Part of a small language model's weights.
Size: 15 layers, 115M parameters.
Training: a variant of SOAP for these matrices, 754M tokens, 2876 steps.
Each number is 200 + 30 x the weight over its row's rms, rounded and kept within 0 to 999. Layers, rows and columns count from 0. The size before them is the row's rms in percent of the matrix's.

# layer 12 MLP down, 640x2560, rms 0.0702, rows 469-556, columns 80-159
098,146,187,167,156,139,203,190,174,205,157,220,246,218,203,220,189,158,234,205,246,221,184,205,170,127,167,214,177,211,204,214,129,217,224,231,228,195,176,230,212,180,215,158,179,169,166,188,220,242,232,188,195,227,204,214,255,251,188,180,178,236,242,219,208,198,244,167,147,228,207,247,191,187,232,229,182,252,206,186,206
099,167,184,216,188,229,191,185,205,173,202,155,214,183,174,170,175,172,202,206,162,196,201,194,217,205,190,223,177,200,223,180,177,146,125,206,181,200,191,127,247,220,195,219,258,211,204,215,232,212,187,182,243,178,198,188,148,193,171,195,200,145,245,240,200,176,178,244,245,175,234,183,230,245,211,158,177,192,250,166,174
100,121,167,173,199,174,183,220,186,200,218,230,201,170,235,146,149,199,180,160,231,196,230,143,159,242,196,218,181,165,192,178,164,226,228,190,130,248,217,276,248,186,210,165,196,191,168,202,195,204,212,203,193,246,207,208,167,156,173,246,155,171,230,218,228,212,191,218,263,113,203,196,209,205,143,171,219,242,169,197,150
097,211,260,193,204,192,296,212,228,219,193,163,227,204,183,188,170,221,146,209,128,199,227,203,154,174,211,219,155,227,220,266,207,199,216,206,212,188,171,208,201,156,199,202,179,218,187,194,204,216,171,286,208,225,181,214,202,237,173,218,174,234,207,184,211,217,218,242,191,212,251,205,217,165,221,221,182,174,247,222,243
099,163,122,213,236,154,219,193,223,204,215,212,159,189,156,181,176,209,206,202,188,189,180,218,192,143,232,240,209,227,215,168,139,245,171,188,180,204,205,239,222,215,248,227,204,178,200,219,178,179,174,220,205,209,193,197,224,151,183,205,175,213,230,226,198,190,172,188,182,223,228,177,199,218,270,182,140,224,176,181,227
101,202,205,216,178,169,164,143,232,206,206,203,194,146,217,224,169,230,161,200,177,168,144,237,197,166,191,195,205,197,190,184,195,125,200,182,200,184,232,199,176,214,201,229,182,195,223,265,213,196,214,187,175,172,218,166,166,211,215,165,234,147,194,160,177,206,174,237,189,232,183,186,180,254,170,161,158,179,208,209,146
097,198,187,157,156,183,204,189,191,182,223,164,187,220,182,144,161,227,205,225,262,214,244,179,166,145,196,227,206,146,198,152,191,200,161,259,196,194,176,173,149,184,207,243,230,170,215,213,210,188,200,177,213,259,190,157,244,145,190,207,169,220,231,209,223,200,219,225,223,261,223,190,195,193,218,201,230,244,192,151,203
101,206,183,194,204,199,228,185,210,167,184,148,169,178,184,163,235,187,222,169,221,180,190,211,189,302,149,249,220,133,215,210,196,174,237,190,215,169,254,158,213,182,201,201,172,230,199,180,188,177,176,239,222,181,164,227,180,215,187,232,145,185,220,186,189,209,201,209,197,212,193,176,160,205,191,199,163,180,248,191,190
098,186,187,199,204,150,201,150,197,150,250,179,220,209,160,181,252,239,207,198,232,189,181,194,196,142,171,225,256,125,167,211,254,148,217,172,214,215,205,195,192,184,192,208,187,193,192,196,212,254,210,179,201,186,154,161,205,210,201,206,175,208,211,104,189,145,204,195,219,198,192,232,211,179,203,169,226,262,258,215,158
106,207,181,220,183,235,172,190,213,196,188,157,208,229,189,180,188,175,198,148,170,189,239,208,222,184,219,196,163,180,175,190,215,143,184,201,210,159,157,154,200,217,213,213,194,204,193,227,178,194,200,177,167,193,182,180,207,150,204,241,187,192,195,203,187,226,101,155,199,220,248,176,224,190,204,127,211,197,201,181,147
100,215,256,238,190,226,176,237,152,187,188,225,152,232,174,180,211,182,190,246,189,197,218,207,224,177,194,214,200,228,206,180,209,191,193,210,233,238,165,166,221,157,204,183,204,213,196,246,192,202,137,238,181,216,196,201,245,185,191,220,166,198,173,190,187,207,233,239,180,185,180,261,153,170,220,172,177,162,169,211,194
099,219,203,193,198,230,153,201,189,167,218,222,222,192,175,180,152,207,175,156,252,169,204,214,136,214,196,211,186,190,168,193,215,115,186,217,207,228,155,231,203,227,216,185,168,230,232,236,246,172,169,223,160,252,153,244,199,196,190,192,169,224,187,201,184,138,216,204,279,226,217,181,131,156,249,162,173,151,169,163,178
095,207,176,202,166,207,217,224,187,205,192,209,185,198,201,193,238,210,213,176,198,217,246,221,179,214,171,222,231,195,172,220,194,198,191,220,186,209,164,211,225,220,265,194,219,222,201,168,217,209,222,193,179,121,201,215,198,157,265,188,215,174,189,258,211,195,201,192,227,199,185,146,231,196,228,185,216,208,246,197,210
100,244,240,190,161,226,198,195,230,205,189,239,213,187,167,206,206,237,187,211,228,193,227,210,208,215,185,177,204,170,181,187,182,202,242,208,143,167,225,198,221,220,210,219,190,203,186,154,204,239,210,210,174,200,182,161,197,140,152,221,194,181,235,225,220,225,171,205,87,223,244,190,217,131,196,198,182,261,129,259,166
102,200,179,232,211,213,173,163,213,175,206,151,211,242,171,157,171,203,195,206,182,230,215,252,217,212,193,180,182,215,201,157,228,170,162,204,214,150,200,164,228,229,151,244,218,171,168,186,177,220,207,223,283,174,198,219,262,240,209,208,222,198,211,163,167,151,191,274,205,213,157,210,167,221,274,207,235,210,219,185,218
099,170,266,220,227,220,139,191,211,190,193,167,196,175,234,240,213,225,226,188,193,161,217,269,278,225,193,188,194,230,262,203,222,173,194,248,212,236,222,211,249,225,169,197,207,165,163,207,218,233,178,220,190,186,199,172,265,205,223,149,174,289,167,178,138,194,212,205,227,162,201,249,290,172,214,194,201,210,246,221,156
098,197,188,190,200,249,221,197,144,222,160,189,173,171,155,257,232,185,206,192,191,215,185,178,245,257,225,129,210,199,241,197,198,195,235,214,210,189,208,226,212,200,195,223,129,185,152,194,212,227,210,236,228,195,158,182,191,210,181,200,149,214,216,200,204,182,142,174,222,184,235,197,185,161,215,177,160,239,199,192,226
098,240,190,173,218,201,102,205,165,185,197,181,156,203,197,203,218,199,167,177,208,194,240,220,143,214,217,210,217,211,150,136,203,222,196,187,171,162,156,202,172,232,256,179,201,200,284,109,158,187,202,158,249,157,144,228,199,211,247,172,235,173,212,199,207,212,206,236,139,166,170,246,196,195,230,201,217,207,242,199,213
143,213,263,209,140,270,154,218,205,261,236,178,246,204,204,165,211,252,258,202,206,227,247,165,214,217,205,224,229,179,180,149,264,252,163,214,196,218,229,205,166,204,251,177,266,212,209,244,179,195,235,124,181,209,199,236,234,194,214,216,152,173,214,205,137,183,223,233,261,188,215,192,236,223,254,214,203,216,244,199,204
098,254,172,207,209,183,220,193,186,201,214,196,186,245,226,205,181,191,163,214,194,229,140,143,193,127,138,238,186,198,208,164,173,210,158,212,178,205,239,169,194,186,175,191,252,180,201,205,191,180,213,229,233,203,218,205,206,215,148,186,168,184,229,234,182,157,198,176,173,211,161,201,206,241,168,216,199,230,171,211,241
099,207,201,188,196,206,222,244,215,183,165,172,167,202,145,178,251,175,183,216,174,237,184,183,177,185,211,196,168,221,214,231,231,209,200,189,201,189,181,199,219,176,180,209,202,246,185,239,245,204,165,197,181,206,191,194,214,219,178,178,186,258,196,234,212,188,171,210,225,214,277,231,187,186,195,171,195,202,238,144,196
096,183,163,214,141,165,244,204,170,163,131,203,170,182,180,132,171,249,205,201,181,181,217,158,174,186,254,203,187,220,192,186,195,252,155,183,147,231,173,202,231,204,220,198,196,230,189,238,152,178,200,217,185,173,259,192,200,166,147,179,199,148,222,171,146,214,147,219,163,174,198,161,182,188,199,211,185,185,241,177,184
093,218,196,201,206,213,212,238,228,237,186,170,282,238,277,194,217,188,195,187,170,275,161,177,215,234,161,201,201,173,199,137,175,235,205,202,266,192,177,171,234,203,190,211,216,182,185,275,232,233,205,216,171,226,187,165,208,207,188,234,244,268,223,243,202,241,206,205,318,238,159,218,192,189,183,193,176,169,165,219,156
095,208,249,212,232,230,154,261,114,211,208,245,172,224,179,248,221,186,202,208,146,186,132,171,234,195,193,251,191,170,187,219,218,199,218,136,228,190,190,209,153,164,202,194,198,170,189,213,262,172,194,213,216,220,217,164,211,216,211,142,188,179,197,180,222,163,220,225,210,250,227,174,254,159,191,186,239,229,233,187,197
104,218,201,236,206,205,187,135,187,187,178,179,182,244,207,222,165,175,189,276,150,208,184,185,178,243,243,211,187,172,173,195,211,196,288,160,253,216,217,197,208,175,242,217,197,189,208,173,171,195,233,178,159,182,222,182,194,205,134,191,236,230,197,211,167,199,171,228,136,175,188,209,185,167,145,213,207,245,207,225,235
097,186,222,200,179,199,112,205,240,198,201,241,165,180,186,126,208,221,161,191,269,196,212,201,221,252,249,170,230,198,203,213,179,218,202,213,200,172,202,214,167,241,220,220,182,191,215,204,213,187,172,194,191,167,194,197,188,230,178,235,186,236,230,197,249,192,158,245,190,264,225,200,205,198,144,221,215,173,200,143,219
097,203,176,213,207,178,240,187,248,176,155,183,200,171,204,204,214,217,170,215,224,200,206,191,201,202,230,216,172,174,203,253,169,195,248,199,200,210,194,202,181,198,167,190,191,213,225,181,217,217,216,129,160,249,237,180,181,206,207,159,260,217,187,223,164,201,242,222,200,159,215,225,173,206,140,254,258,231,257,171,199
101,209,216,144,190,209,211,189,119,214,237,176,210,230,189,202,293,183,234,215,182,224,210,213,209,216,240,192,193,202,241,259,276,192,200,232,206,139,169,155,164,228,206,175,218,207,199,197,192,229,233,224,239,222,211,234,206,150,269,214,236,192,176,191,236,247,250,213,244,223,156,224,127,159,218,193,205,191,221,229,233
102,232,206,227,206,241,189,197,197,181,213,214,154,201,251,213,194,233,214,192,184,210,154,234,257,187,147,206,170,205,221,175,198,214,244,227,153,248,189,213,132,215,241,163,208,225,172,210,194,223,210,234,185,249,181,163,179,217,200,210,167,172,178,265,207,248,241,206,289,204,231,184,174,165,239,199,258,214,135,159,208
100,235,198,164,169,195,215,198,180,225,211,231,188,220,139,220,191,264,187,170,231,189,164,241,186,220,224,162,259,189,218,180,132,210,272,165,205,184,183,203,209,180,196,188,189,181,223,197,106,245,235,153,143,193,170,155,273,145,196,212,220,217,201,197,209,181,143,239,223,240,226,203,153,194,179,186,203,256,214,179,241
097,229,225,234,173,201,176,214,170,208,164,201,192,199,194,200,216,191,184,238,206,224,163,215,239,205,178,190,168,182,196,214,195,165,266,233,214,229,231,194,201,209,217,179,199,200,236,162,185,210,177,186,122,169,207,160,169,220,213,159,218,198,217,181,247,186,203,216,177,181,183,280,139,209,223,230,185,179,218,212,283
099,224,184,263,178,180,212,212,169,167,210,170,180,172,213,195,174,235,178,219,193,226,216,224,209,159,165,173,199,199,215,250,189,193,248,169,194,196,157,171,126,241,206,192,195,198,219,179,215,220,215,172,194,181,212,205,189,240,208,184,185,206,221,215,181,222,191,233,252,233,222,161,202,231,185,165,225,211,197,142,137
096,208,200,163,182,150,204,173,216,222,163,153,254,226,197,213,153,184,193,146,174,206,196,194,180,227,181,231,226,187,122,225,175,210,191,199,208,242,235,154,228,210,159,156,208,159,181,249,206,253,262,193,201,169,169,210,156,226,252,191,168,182,247,215,184,202,245,179,212,217,203,222,197,199,221,215,226,183,244,192,210
103,202,210,193,154,214,195,186,207,165,212,159,192,186,171,165,158,207,197,174,275,192,180,200,210,188,153,204,249,216,198,167,229,192,191,167,227,186,245,222,141,124,190,273,205,173,177,232,219,153,197,207,196,231,168,188,245,173,197,158,173,245,207,252,201,227,205,221,183,254,148,189,234,212,231,211,225,223,183,196,182
096,207,177,214,210,106,207,208,166,182,204,211,132,172,152,263,191,182,172,213,221,178,152,215,199,244,217,176,199,196,193,212,191,236,188,217,210,197,225,235,231,155,157,163,220,234,156,121,228,176,174,221,191,190,236,179,148,242,179,140,202,189,215,175,210,229,176,192,189,216,156,172,230,245,194,201,192,218,235,195,178
098,245,188,220,169,178,197,194,228,208,183,200,184,178,160,251,183,206,170,199,204,226,206,180,175,244,231,191,214,186,175,199,230,230,233,254,248,170,195,195,203,200,218,209,187,184,226,209,194,175,201,235,226,203,193,229,203,178,165,204,186,141,205,235,149,225,159,249,174,212,187,238,248,148,168,222,258,220,143,182,184
099,206,207,174,208,236,122,196,192,176,209,186,218,221,278,209,191,163,235,201,252,190,194,182,214,216,202,139,239,225,158,212,233,165,253,219,216,190,199,199,224,205,228,185,173,212,211,221,244,248,182,204,178,187,189,218,234,263,202,263,204,238,212,183,187,175,223,211,180,171,242,219,193,196,211,198,206,182,245,182,160
104,204,218,227,136,209,166,201,205,209,172,203,179,228,175,138,214,162,194,164,214,208,195,118,166,208,209,211,203,249,163,256,124,183,256,163,163,250,144,188,130,177,199,217,148,169,186,221,187,163,212,160,193,226,233,207,197,173,278,197,206,171,152,177,184,151,203,229,172,227,182,153,177,228,206,213,190,257,227,195,198
098,211,225,184,195,202,189,187,187,240,244,197,204,235,212,211,182,156,210,188,222,181,158,168,218,214,221,146,204,191,232,223,184,232,199,227,248,217,212,190,207,197,151,223,215,173,172,193,234,228,232,215,234,251,201,230,236,179,210,240,209,214,251,223,198,193,240,249,202,182,230,190,201,194,163,179,157,209,204,224,179
101,181,188,228,188,219,200,191,238,237,200,165,213,127,135,210,206,203,158,159,211,175,152,208,232,264,213,202,169,165,149,245,165,175,213,198,240,180,198,206,224,210,306,144,224,264,206,187,164,225,238,211,154,187,235,231,206,165,177,179,205,216,212,232,185,291,228,159,150,194,186,247,211,234,163,190,163,193,186,202,182
100,190,185,172,223,212,212,165,193,214,196,198,215,189,175,180,181,240,172,157,225,189,210,191,210,195,148,201,190,190,202,252,201,203,236,184,220,242,157,205,239,156,223,211,221,161,159,244,190,245,196,183,179,199,191,191,153,214,180,177,183,241,175,217,224,153,206,195,158,187,201,188,182,261,194,198,189,171,217,161,183
100,215,173,174,157,214,201,235,155,203,154,251,187,202,196,181,227,199,265,286,178,195,264,159,214,220,149,282,166,157,244,163,213,216,167,155,241,222,198,208,197,199,193,152,237,200,186,193,263,156,132,208,215,237,223,179,236,199,201,178,212,261,194,214,195,210,228,241,176,209,207,276,194,190,277,244,193,156,170,237,235
101,214,228,175,225,169,185,201,175,176,202,217,235,164,190,183,180,174,223,222,231,166,202,249,201,183,244,182,173,173,222,240,229,206,230,195,153,185,201,198,171,224,181,189,199,227,217,206,225,235,216,221,193,217,195,170,220,222,225,206,144,164,212,296,206,207,219,197,168,206,288,220,192,209,207,225,226,174,173,202,181
100,167,144,215,169,223,205,153,225,226,203,150,174,137,187,250,213,134,215,183,232,186,253,222,195,163,275,175,199,237,168,215,258,192,219,215,190,183,191,208,182,243,139,209,199,214,169,205,204,185,126,204,180,184,192,185,204,200,175,178,215,248,189,217,162,179,221,190,161,188,157,242,206,180,161,215,184,198,139,175,144
100,228,182,165,178,187,137,237,220,215,190,219,163,183,204,189,172,179,228,213,167,182,229,156,143,256,172,254,167,214,198,145,222,168,206,166,209,208,200,239,224,223,179,230,185,208,192,279,219,162,179,198,236,256,195,125,190,201,190,205,231,245,155,197,208,210,212,211,190,222,184,185,197,259,158,206,177,173,207,165,255
099,184,237,188,227,200,250,194,210,221,262,227,226,236,221,204,187,241,255,217,191,186,189,162,222,194,209,221,197,201,210,164,152,194,192,214,259,209,145,204,159,190,177,164,255,164,211,218,192,227,201,198,246,252,174,191,226,223,169,234,189,211,215,215,226,205,221,194,139,192,210,178,238,146,227,221,189,179,199,178,209
102,182,191,191,207,192,193,235,217,220,211,183,160,214,255,261,166,219,238,157,175,183,195,167,220,219,165,199,211,152,198,250,234,187,226,187,241,238,226,181,215,245,226,175,236,218,234,236,196,175,207,203,136,162,254,189,245,188,263,259,213,216,160,205,210,271,206,196,167,197,248,202,266,245,187,198,223,197,188,176,203
096,202,198,215,168,201,146,174,232,207,189,151,191,210,214,203,176,176,187,222,242,218,211,188,209,186,157,213,181,252,94,195,223,203,186,200,167,194,202,153,207,154,164,227,242,207,174,206,188,182,247,233,170,188,197,208,177,195,218,169,268,219,163,184,219,262,238,215,239,249,182,212,192,215,174,183,192,219,157,170,154
102,231,158,207,179,221,195,167,179,211,203,194,167,184,204,216,220,170,191,152,243,192,203,177,184,187,212,136,215,130,200,261,128,216,191,229,196,192,204,228,193,181,236,248,154,157,186,225,215,165,214,174,207,196,172,261,209,207,160,228,180,178,233,161,189,202,162,186,192,152,209,171,172,181,141,215,193,205,173,200,217
096,212,190,244,207,235,182,237,200,177,181,214,158,228,232,218,197,190,188,161,240,191,158,184,140,171,211,257,203,178,175,227,211,191,180,197,150,176,207,215,174,195,209,234,194,223,169,184,193,219,224,219,194,203,219,192,167,221,227,200,230,217,265,166,149,221,200,186,175,227,194,195,224,222,227,255,185,171,198,178,183
101,221,152,205,179,199,195,221,206,146,192,218,204,214,184,138,181,208,165,186,189,226,185,163,208,184,208,226,222,199,164,187,208,218,216,207,184,192,206,202,194,212,175,229,230,167,184,196,222,187,210,175,116,240,236,198,160,219,202,156,205,166,188,190,147,166,176,237,167,192,185,194,187,179,193,170,220,195,169,199,198
097,226,199,201,199,185,216,183,217,150,198,178,188,158,184,150,133,192,161,175,203,191,198,227,196,233,206,177,212,240,205,231,205,230,163,191,161,172,182,251,142,218,169,153,240,257,219,136,249,203,177,230,193,220,197,209,245,216,195,219,208,269,209,163,173,216,206,178,213,269,217,211,184,168,190,176,183,297,225,153,171
099,218,194,227,198,192,168,210,232,214,198,205,149,233,197,251,172,214,218,204,210,173,222,223,175,190,237,143,211,197,189,207,220,180,198,216,233,192,224,234,171,229,142,208,225,198,216,220,224,240,217,207,202,216,221,242,183,232,182,165,196,226,208,242,252,212,140,217,127,216,173,230,149,176,191,249,186,226,232,223,195
097,178,147,217,170,220,154,216,218,193,177,193,167,143,209,223,167,222,200,205,150,185,175,209,125,152,225,212,218,179,226,232,238,168,217,197,188,198,254,208,169,210,175,194,209,208,170,197,223,159,182,190,176,264,201,182,172,206,237,197,231,218,242,208,175,208,143,206,176,208,212,254,191,200,186,227,193,189,242,187,254
096,217,178,219,172,210,131,270,171,210,208,212,215,202,215,212,210,192,161,211,160,200,209,190,174,255,209,198,169,200,210,161,177,213,198,209,224,156,148,228,252,221,242,174,231,168,215,197,216,165,174,217,133,233,221,194,176,181,160,183,189,265,182,181,218,187,214,218,199,235,236,228,213,215,161,181,200,172,147,190,177
098,171,196,156,179,193,198,199,172,201,230,173,211,244,168,205,210,219,232,182,251,195,140,185,145,230,181,189,180,176,181,225,133,191,240,190,209,241,194,168,219,227,171,228,249,185,191,209,193,227,168,144,180,220,176,172,240,187,251,192,185,220,177,215,202,242,190,281,201,171,186,203,204,193,205,191,183,234,187,182,193
099,262,224,174,201,204,184,229,196,216,249,211,218,217,218,250,174,291,230,169,218,193,191,208,205,184,191,192,197,252,239,200,143,234,156,215,189,189,206,202,211,253,213,176,236,200,177,200,218,210,216,224,232,264,193,168,272,173,169,292,237,220,240,190,211,170,197,207,221,163,218,211,235,151,203,229,182,191,212,178,155
102,179,180,158,211,196,206,172,214,222,201,219,161,238,166,193,164,221,172,200,245,247,209,151,209,157,245,217,178,145,179,258,231,194,208,217,235,159,189,239,236,183,188,244,186,235,255,237,222,195,170,197,231,165,182,171,228,165,192,170,228,236,207,182,159,223,240,167,212,222,201,143,217,162,189,142,193,223,165,129,169
098,132,222,220,209,219,199,184,234,171,210,196,207,179,217,164,176,196,189,234,163,162,181,172,192,220,243,249,197,165,200,215,215,225,212,190,224,157,221,224,231,213,166,232,228,172,228,193,205,205,148,179,190,176,199,221,153,176,195,200,224,193,216,153,179,208,198,211,240,146,204,199,165,176,199,188,194,217,165,164,145
096,214,135,185,225,175,178,234,196,146,190,216,188,144,166,197,191,181,195,223,182,248,212,169,222,151,222,203,182,203,204,183,182,163,224,193,182,204,204,184,149,160,175,217,194,222,191,182,244,205,248,230,244,177,175,211,208,225,168,202,244,178,185,154,213,213,206,237,148,217,260,231,187,201,253,188,232,169,207,205,181
098,178,209,175,209,201,179,225,144,211,215,185,225,237,210,221,205,214,218,210,246,199,225,211,183,218,247,191,172,190,243,125,230,216,223,192,148,221,212,193,191,223,209,184,202,213,278,227,180,201,231,197,204,173,200,221,175,225,201,220,201,185,205,190,193,200,217,226,196,188,187,210,182,209,231,247,145,200,203,222,225
100,257,210,233,164,185,191,190,147,218,201,199,203,191,228,193,227,168,223,187,225,170,209,236,251,153,176,151,179,197,181,203,190,228,173,222,190,240,217,146,176,202,203,144,237,192,197,131,241,203,226,197,219,203,219,208,232,214,176,226,180,274,193,195,213,174,213,189,191,214,173,204,197,191,247,198,182,238,238,187,184
101,216,184,173,228,205,207,236,206,175,246,183,194,197,249,271,187,228,235,224,224,155,281,175,232,170,173,198,207,194,224,219,171,208,185,168,236,245,224,187,128,210,158,201,222,219,210,189,210,224,195,206,199,176,167,180,166,227,269,197,190,258,175,217,117,219,204,242,259,190,189,211,220,243,192,174,258,152,229,178,201
100,196,227,200,227,173,202,208,219,218,173,170,227,219,216,200,183,171,257,169,183,194,195,215,207,176,192,178,292,236,196,226,210,209,217,216,127,162,171,150,180,261,186,196,143,197,183,204,189,189,188,204,225,181,166,155,198,224,187,239,174,204,176,160,230,258,284,205,199,167,205,237,215,160,200,266,157,169,214,258,219
097,213,170,159,241,232,196,267,184,161,223,187,187,214,199,190,170,193,124,188,151,220,153,203,179,70,200,184,198,215,142,226,191,263,187,199,211,168,183,176,191,234,164,209,236,235,192,206,193,215,194,228,235,195,246,216,105,199,215,203,274,207,179,181,203,203,212,227,224,190,247,190,201,160,249,148,145,245,169,194,238
102,224,221,176,191,213,272,228,191,252,180,177,188,264,180,210,203,191,231,181,190,155,219,227,263,283,195,212,180,208,244,196,217,198,194,215,191,216,256,179,202,218,210,175,215,170,191,220,176,213,221,225,167,235,225,230,283,212,189,228,186,181,238,207,238,183,196,177,221,186,225,154,194,203,175,169,203,228,189,201,190
097,174,207,192,231,204,134,179,228,185,173,221,220,245,221,219,220,181,234,202,223,215,173,206,178,205,169,191,236,217,230,163,274,116,178,236,217,184,222,142,213,160,161,212,184,147,204,237,216,202,209,198,226,133,129,170,177,163,185,254,211,244,209,181,215,211,240,203,229,251,177,225,206,230,229,177,176,192,221,153,194
102,233,199,176,229,199,188,199,235,192,147,228,198,203,178,124,179,203,174,198,210,182,181,225,193,188,186,220,212,200,157,248,171,192,201,186,199,170,185,172,161,199,184,182,211,254,148,177,158,192,194,217,208,189,221,211,212,244,210,238,174,191,147,194,190,211,163,212,203,223,206,193,187,221,152,168,193,274,196,165,188
096,218,192,240,142,186,165,242,262,254,199,194,255,203,149,201,198,267,211,188,217,196,212,183,203,185,181,183,198,175,232,145,214,184,195,180,134,255,157,220,171,233,214,210,201,245,175,163,260,215,171,235,263,156,220,177,155,152,167,198,150,233,150,214,163,173,207,248,212,163,201,205,178,132,204,186,231,212,234,215,272
096,170,221,207,216,156,193,174,181,170,218,242,206,179,194,246,181,192,187,216,199,178,220,188,164,238,243,192,235,206,142,226,204,232,193,212,204,212,246,220,120,223,193,204,175,190,169,183,126,153,174,222,226,208,242,231,237,226,182,192,180,189,178,168,149,171,206,228,204,271,203,185,141,167,213,174,178,158,175,210,231
098,184,259,177,212,176,197,227,137,185,182,186,168,161,213,197,182,187,230,208,222,198,207,244,230,251,195,205,195,202,172,186,167,212,208,221,194,252,186,225,168,157,238,169,202,243,198,197,205,213,180,206,142,190,269,230,192,154,189,218,225,229,269,225,142,187,218,192,148,225,159,227,205,210,155,219,165,159,193,203,199
098,181,216,190,210,215,194,256,171,226,209,200,222,195,193,189,177,176,195,239,213,139,149,188,223,206,131,221,210,141,147,162,159,205,177,144,233,193,199,198,190,198,200,257,247,188,273,181,230,209,214,203,195,178,192,186,270,187,214,187,182,160,98,221,170,185,211,209,224,199,190,230,219,188,206,191,184,215,243,184,174
096,228,212,209,205,172,234,149,173,251,184,212,213,203,211,196,165,234,206,152,182,192,181,150,190,201,173,188,204,175,190,165,160,199,221,194,224,164,210,177,218,182,217,250,151,162,188,126,222,146,233,150,115,253,171,224,181,237,202,190,224,153,253,206,196,219,216,180,186,162,218,132,162,210,200,191,204,215,126,271,201
099,211,201,157,227,199,201,152,220,213,187,282,266,169,192,156,164,219,125,238,172,235,220,270,202,163,214,185,227,247,246,240,188,249,243,258,236,211,217,220,229,180,128,168,170,202,191,198,219,238,244,191,193,178,198,160,212,189,182,216,235,221,206,213,182,207,211,234,230,185,199,197,189,152,219,237,219,206,206,199,258
099,251,159,205,200,232,207,189,208,138,179,211,222,251,189,166,176,244,224,221,209,172,166,194,182,189,207,245,200,187,164,204,251,207,223,207,183,184,231,236,231,132,196,211,186,205,177,226,177,226,222,124,221,193,192,248,201,226,207,221,182,161,181,202,137,195,224,190,165,213,165,194,186,185,183,199,156,190,203,155,238
102,230,214,197,158,179,195,252,230,206,201,176,240,191,215,200,174,216,169,237,143,200,213,142,226,197,178,212,218,188,196,201,203,187,274,183,204,194,163,214,163,220,194,204,174,218,231,212,234,182,203,199,164,117,259,183,177,213,148,202,218,180,213,198,181,207,198,223,95,217,178,175,196,196,254,186,225,148,164,160,193
099,167,173,211,217,231,203,197,219,163,185,228,168,197,204,181,244,229,206,266,205,195,161,229,204,141,215,251,232,183,231,237,196,218,192,243,224,184,172,199,256,191,181,207,192,211,229,188,173,218,228,232,225,164,199,172,224,157,147,222,191,171,221,240,200,200,187,202,255,197,204,215,280,137,162,227,159,177,223,237,239
144,210,215,165,215,185,167,286,181,244,223,179,249,215,199,204,219,179,212,196,246,175,204,288,239,224,209,227,159,197,242,201,231,197,229,168,177,215,223,200,171,186,150,129,172,189,200,269,180,180,181,232,250,203,253,207,234,174,183,248,197,199,229,215,174,209,218,239,216,222,229,199,138,218,214,228,209,186,235,216,222
096,228,176,237,196,209,189,213,180,222,215,187,167,256,204,167,193,160,222,218,222,207,218,222,186,235,194,188,163,126,158,202,157,195,270,176,204,220,178,129,213,249,139,241,181,233,194,199,169,202,193,196,211,157,185,222,261,186,222,218,192,149,148,205,213,169,198,226,199,198,188,212,187,212,178,195,216,186,207,196,187
103,226,215,216,200,215,235,160,240,177,163,198,187,156,177,215,220,137,199,204,278,262,153,221,209,252,196,127,222,171,280,160,152,220,222,178,171,199,186,170,279,188,238,235,162,222,190,200,208,190,182,173,193,227,239,226,180,242,165,155,166,180,258,202,220,183,234,213,201,184,213,198,210,107,158,208,189,166,215,223,144
097,202,169,174,158,134,201,232,148,173,199,212,219,183,172,192,205,203,164,205,221,207,209,155,202,205,196,159,219,226,186,187,215,158,236,189,163,234,175,221,200,183,220,205,167,216,159,176,190,201,212,232,251,188,240,216,151,230,157,171,197,158,185,184,178,117,234,208,182,191,188,187,194,195,186,189,211,194,172,231,207
106,186,200,174,234,244,222,246,235,165,208,194,201,197,135,203,204,185,197,194,214,220,194,239,248,145,173,186,164,235,183,185,272,234,189,196,195,217,241,204,153,220,165,242,234,223,233,205,218,177,233,142,224,234,187,184,251,179,203,217,186,141,193,241,198,224,235,185,247,183,151,164,200,188,194,199,210,225,190,259,184
098,198,192,258,206,178,167,196,202,172,187,196,231,294,191,129,219,224,153,171,223,221,203,153,237,164,198,198,173,168,200,195,187,163,186,184,174,190,179,183,198,174,148,165,149,212,228,158,179,217,207,177,239,192,222,163,168,225,204,175,213,203,186,182,239,143,182,189,166,200,206,163,209,263,191,201,219,160,118,197,171
101,193,215,164,160,162,183,232,187,234,165,176,146,185,202,212,206,207,195,191,166,189,190,193,228,175,172,242,165,200,202,218,169,194,147,234,184,150,254,200,229,218,234,169,255,186,166,209,230,183,237,181,160,193,224,180,164,180,198,188,154,138,176,204,176,160,221,213,206,225,219,193,208,234,192,286,160,164,207,197,203
102,197,206,200,173,212,177,211,192,178,215,198,190,185,167,134,152,173,186,180,194,223,248,218,168,168,205,205,190,154,160,242,187,189,199,205,192,259,191,199,205,237,250,200,151,167,204,210,238,193,215,164,243,199,195,191,213,216,273,171,234,159,217,180,239,172,202,185,284,162,208,192,211,160,181,188,227,154,175,175,177
099,202,164,175,178,192,191,234,149,216,223,217,201,188,196,183,179,138,176,189,144,214,232,200,177,243,206,194,190,151,213,210,238,181,243,222,179,215,202,224,217,233,146,246,167,137,194,209,195,252,189,247,162,230,194,208,222,250,203,176,149,169,131,245,212,156,185,204,170,196,170,235,194,195,186,133,259,276,178,193,234
094,183,190,187,158,186,200,205,218,198,172,118,211,195,233,197,210,208,170,185,144,211,222,245,197,159,235,225,220,250,193,183,183,209,209,160,246,142,201,207,164,223,196,177,198,196,248,269,214,229,256,199,205,194,243,177,184,189,198,229,244,148,179,214,223,216,139,200,194,192,133,212,191,209,170,195,178,261,256,167,211
099,166,211,196,172,159,198,175,267,178,248,178,227,192,246,200,203,233,213,190,172,210,187,198,192,77,206,169,195,234,196,172,201,236,204,222,216,252,263,156,228,182,274,196,204,193,187,227,201,172,269,196,176,173,174,217,233,213,160,190,186,220,199,163,177,167,197,204,201,208,153,181,170,180,200,213,135,247,142,162,162